Weights of a small GPT-style language model, trained from scratch on English Wikipedia: 2 heads of 64 (1 for keys and values).
Each number is 500 + 40 x the weight over its row's rms, rounded and kept within 0 to 999. Layers, rows and columns count from 0. Numbers have three digits each. The size before them is the row's rms in percent of the matrix's.

# layer 6 attention key, 64x128, rms 0.0989, rows 0-63, columns 0-63
083:577501518507459511418490531493513554550501509483556575488479492534490520512481442438504484434439540553496559542576478479573457519455571480447451508548508569482511475524518489546496512472522528
116:535480521452555457453511546472452557494459537491522568501528473516417525454525475517518551425416551579392506574500484496482448541514597505465494521528516572457461552560485473500452463506424545
107:498507478540462543482469405534505428513500557532552482473556563447518444533465497477471512582545516429490550409467477487465546451492413479571519497494505478537506474464517504471491527566501451
091:506480540526443548458479459576505414477472526491518462465500526465517525537455506529442540567594500406487581470429543458473510457532459456551505432524534515518494558493559454494499519535500498
086:535560556384447424525528583491463562536380501460467499500519518537442517467540493470526478487507421512497472486538461464564473514549452493471500536503522482480521531490506456544499475411392529
101:555497517481514479518510478517512438487471536433491512525489491422434523525441534583461509488501441463498500403448582488504464442542460454459453430531504540546523543529515436413505487449500516
090:544493454579588518471510473481477501482555439547515425420515544504508509493426509531468500514455538473560550551504555496476534516465551508543581511544459573474423515535502515542452524503507541
087:468536517448539434521464547492542487551443548467440483482544509503503525515496532417484511481511364474475480485480484455482511495510433494438453496460539549530554557445569482492493452418473524
091:557482485535542557499444422494543477531537551469508445413458524538520407526458467571480524529535560516525516464510460486558500482521458470567479481523518438530513478531451491410487522541494517
086:504484501505457546426479418538483518481473493532512530457534522470551493545505482504497502529520507425478471465479489516500524461490535533440533452487533485577515482477456432380529540608552523
090:564493451546502496514493523492532549503503587529432522580503517480478452467476524516544565417413543591496508514478538484548472512540555578500477409480537535468444521560464487506511470477522506
114:506499523507454546482482490507460483483518465570505449478464505455522470497473434478537521557504585445511501441476479556525470491442465601516515527466569442550548480490478522477493504535585479
101:484476497503553533490524476414444479463532512539508502428525530474480483508466550540518542480453517505457458528453468506502521451497552523613570562527480477539506402536486511458514493509468517
125:468576487438521406489474582474572551570437570477487469505531498535470511491519514543471510480478435498490504569502528447499509528542493488474495533489520507422491454469583488522545490458478498
102:498564450521496438496505467484555495544514548490502550526505516539516499591453522523454498517522465474520458544508524472520523466552469451450464448440440578469491522451585504516539486499459504
111:541440525547523554466523436503397508413510468513488524491472510457538512485492488478534507509505547483496459472493509533473467490468563531517544480488472445573496533517428470462495534519538468
157:534467567520508545535506472541448423499538441538461462509461472476522493527469461489510569536536565432517501430429486515471552484428474523498524460495462487510547547541457529472491525556522495
089:462501529453481432476445541481538500511458601486500511530503454572518529524490519545475483540501441493484501550550488460526454509528533432503495488517500488461516431475515467527530505431518532
095:501506511546444538495462467535537451534549488504447399513505460494502457594487543484480553568549539422575526449463467486543525470566476475517490483519426564486490499502514489459444482522492535
094:431560559512494554491461420570541439495477520471497465443512555448491524511487501500450520584614527400510470461456479467468519439519475432515529527473492505549539530484487481512491550581514515
085:512465449592527462471512474489520515412554473492489558462542501486513551455487525411483516469471554463579468537494488518433479554497480519429488584463492552549450509511435478491465484533471439
094:477471539520470457452494490528551487539513462493570531509524526523548427501545460487481507560517525562465477481475435477499539480444476476603431523459506465525507544460418519571487473607466497
094:560460541491591549531514586429448502476509522504513550439452403490528471559557460521520628510495522525434446543443522516529479503434539537541507423479498555484459561493482536491512485574492472
106:480529551406484491535506509555457494552452494506506518518468471518471431487532500566515456532545443541436553551497520516451521449503513458490536464525530506475536450493546510430514523449540586
094:414546486514472537498502517519546488513476514556435472538460534468514439506423567473546503546548565454518502499505393480557507437541517433559445480451466499540538539530531506484501464564508533
076:503493511582485570504413549512557424518488545481468450524447485511535456521464588508502449528488499450525488507549502539592454456514521509543501479498592538512514443500512481565498499477485563
092:456520572426483538469484526493503474526496479498513559498442465525540491492578509548538484541494449509514522530541544462421568467493468390531535388485492470435527513504497515494538512528535545
092:505546482530430458481571460547518488488575504506504517482523482564567473512524467507473434476548448526626550505488539458486491523526540465435474507559382523489510536499536435475455480418511465
093:530516447509495482520552459477449538435511502485523504487498480486447451428554405501500539468503524507466470556498530492446587525447511533499482535527467545523508519507499515393435481497586470
087:498514568492402534475555499540466530519557504516567532537397491489502490542548496515538486491502529535550531467527512523614517520539623509528542465503543459479491415491474434518519495486496465
083:432497487461465527506566510464476514487502506521541503450515517511487501482513461507490555516517568512502506516474494506453499561401547455469482471438530514572441610489486505479536511534507457
087:492526552515476563524491502457466441540508437514535498555452515525524474552502541462513499498479535638481450391522500552537497509642566507499498433472495501514500480512486514580476439455480479
185:495513516458510449500522549478461580527460498487499555533512501546432527454542466532543502432396487581423478568511494526498466552479562567471502547532526518466493490506497501531491477457485501
129:511536508437522431494569520458481552515467496504504537554503491529418513414574507540525500437456451571411485596521521529505475529495518529424501534526516480443499453529499484483504481480487496
094:518510565513457485496501493465504498515506511523495445503566491519495435450534480493569530433407503600494531518535536535560472560395568631500539521556513578481530452482492507535492484437474495
114:453531512441569460502531526473435560503482490528477517511495533510471512471559515566600500453403532575442468559528488551495478501532561518497577544501514506470524502518485518524469500493466486
104:536551496487539489554543497473504571473504439530450520526520488513438557475499497496507490418487525496527529529461496518438476433442539562494524496440556503493434471549524598517531527462592454
097:449462542485456506532478508483548416530482493504468406525492484473540417538484549493559475489515492500546530468495485480524521522470449498514472542517407493515586483510524525509440470525487484
086:461511474476503436481536518473491542524538534530507533486520494560538519459611531516545434435404471564497494579526483531524499542509572513459590516553452546432541484485492441529495491451503533
072:495540514483518464572464472493545481521416426518463452492497547491418448495487552447542522514469535496513461437473466463513462458546401437561441507456549463512449519495536602523438476483465491
092:454469483505488513467496510438469487550559483516482480516454556441512430551541500485530457519484555550497494531548494520572517485545474507490506582562505435480522387504461481449466468532486556
104:473568515426512436517445580501561551519459562445423456517510531530434536499499575477492481465524439482498495489526472458553491520570461471482482529442560497469535526469562548566495445427405522
135:518474506469531458511521542475468594546467536457517488522509493540463481490521508491500531457416519600408490559480505535471500561496528535491535496522503509474479478450505512565441480442523517
111:525547477481522475461484498548585489560475533436437525518509443507461495523569483529496478482499414515478577496561505469425472534498491444457420460483534517436478538496555473478475504457471520
088:579459495533490557527561468549445568437545449502520534530484472507555456480531413488541536491447512557444542500506462558441508489488552523519486467488509457505498498520435498485451500518544429
074:445470475510520504470500435475575484476546582440513406451492524557589545543472508529383494541529498474540446449485456513479562500481517443531469481510455498468498415476486514508552479492489458
083:516497488480561521502482530523544550533453498473454484449482515574540502529505490504431534496529510458450479562460489495553509486449498453526535487458496520466521499469473522531556530531599549
088:518505426520536516521543522596509459521512485486461429464468498482468478487541465475520423558550458415517594491572485484455456502532452486434498494487518450537520515497519494527463522478440526
096:516503476555508522564493459465524464469479451500578480545558489454489449495439509431530532504527502436503510457412488511438496456486427561515492565562475480563496545502532504541440517480509456
143:549454490588514548532483481525473455452510440498511468479468539504558457537422472494488495595569543434538489438460512508490519470505448503534499513457510428591505502474469506544470511514490468
110:504556481494568544504513431515443491420490481509567481471496535438486491525488454517534508556580545451477433519437475503400498457443462485473523557431452521494545560471528517496492522585476487
096:519507436542427521532464524501475474478523546531479502510530454450503493530440491543503502557563556475570496548447508508496491515355456501473453564425469502491528499542541557493541509561554478
087:500551486543421512475395531516568459517522531510467430566503513487490497480543530527441559531491464499570593476496592418573527530598442540505476477530518535492510454488566454492484477518579455
100:532496461553558492548589492559480471497434394441484537454499517532465492484494485497456492540481525507521531423512503558429455476504388488502476503477486434496446572505437527546450484471453532
087:556526496461458514474528477489530542529449458500567553591557537527522422515496498544498518573452482534563516571510522508545506491511472496488457489485388567491498561441516479591463491508546478
084:539581471492609540537492507570501477462530555468477452515557489440536467527480542490526520464567502479492508474456491462513429425545586503470504497539496516498515529538543487510498510527445516
093:552537533542505534523468451503532467442488452509472491544517529419502534467455492459486562471526538419479449443442536504471435445518469557501481564555535553515509531501487482465414520559485441
081:506500523543508499471543405556437483494501462497628538548487541423496514507540468474529515483540502474545497509511522516508519501546519534471546553504524527486484439478434414475516535487411429
089:460556488522564552489487503554453479483489532517489469399499462473580471539526541452501504522567501473463483518474466458373515427562486450492500486540435481524556565535526507538500524476484521
094:554517573454524498553546546587430511505433460512543519517483429538542525513564475497528426468502460531445515468557492521529474496563588516522528507512431449457520503505467546521583478422453557
085:567442491462586424450453536485502541458527546530489467536531509484505501505478559435482494523456493454386423525500479536519513449442463482515505566516546472574486498439502533485506515554406593
097:485466458479585532534404496514480514427493512489463461515540534468485550514448538564519520480471528484460445484523486476552466528526532514536499484433570507441514524560489562566506500494476497
096:500460577472419482471465474501505530494482496561521517517497509512568550488536464440507537471470476497407424462438502496514607511522501526537520492540465536530574525473463512441519499540583498
095:563383435555550439532542502526477553483504469534503489418520533536496574470536439490519502478451448498511541509536563520520512506473460590488523522522520462490505494469462513555475511465474504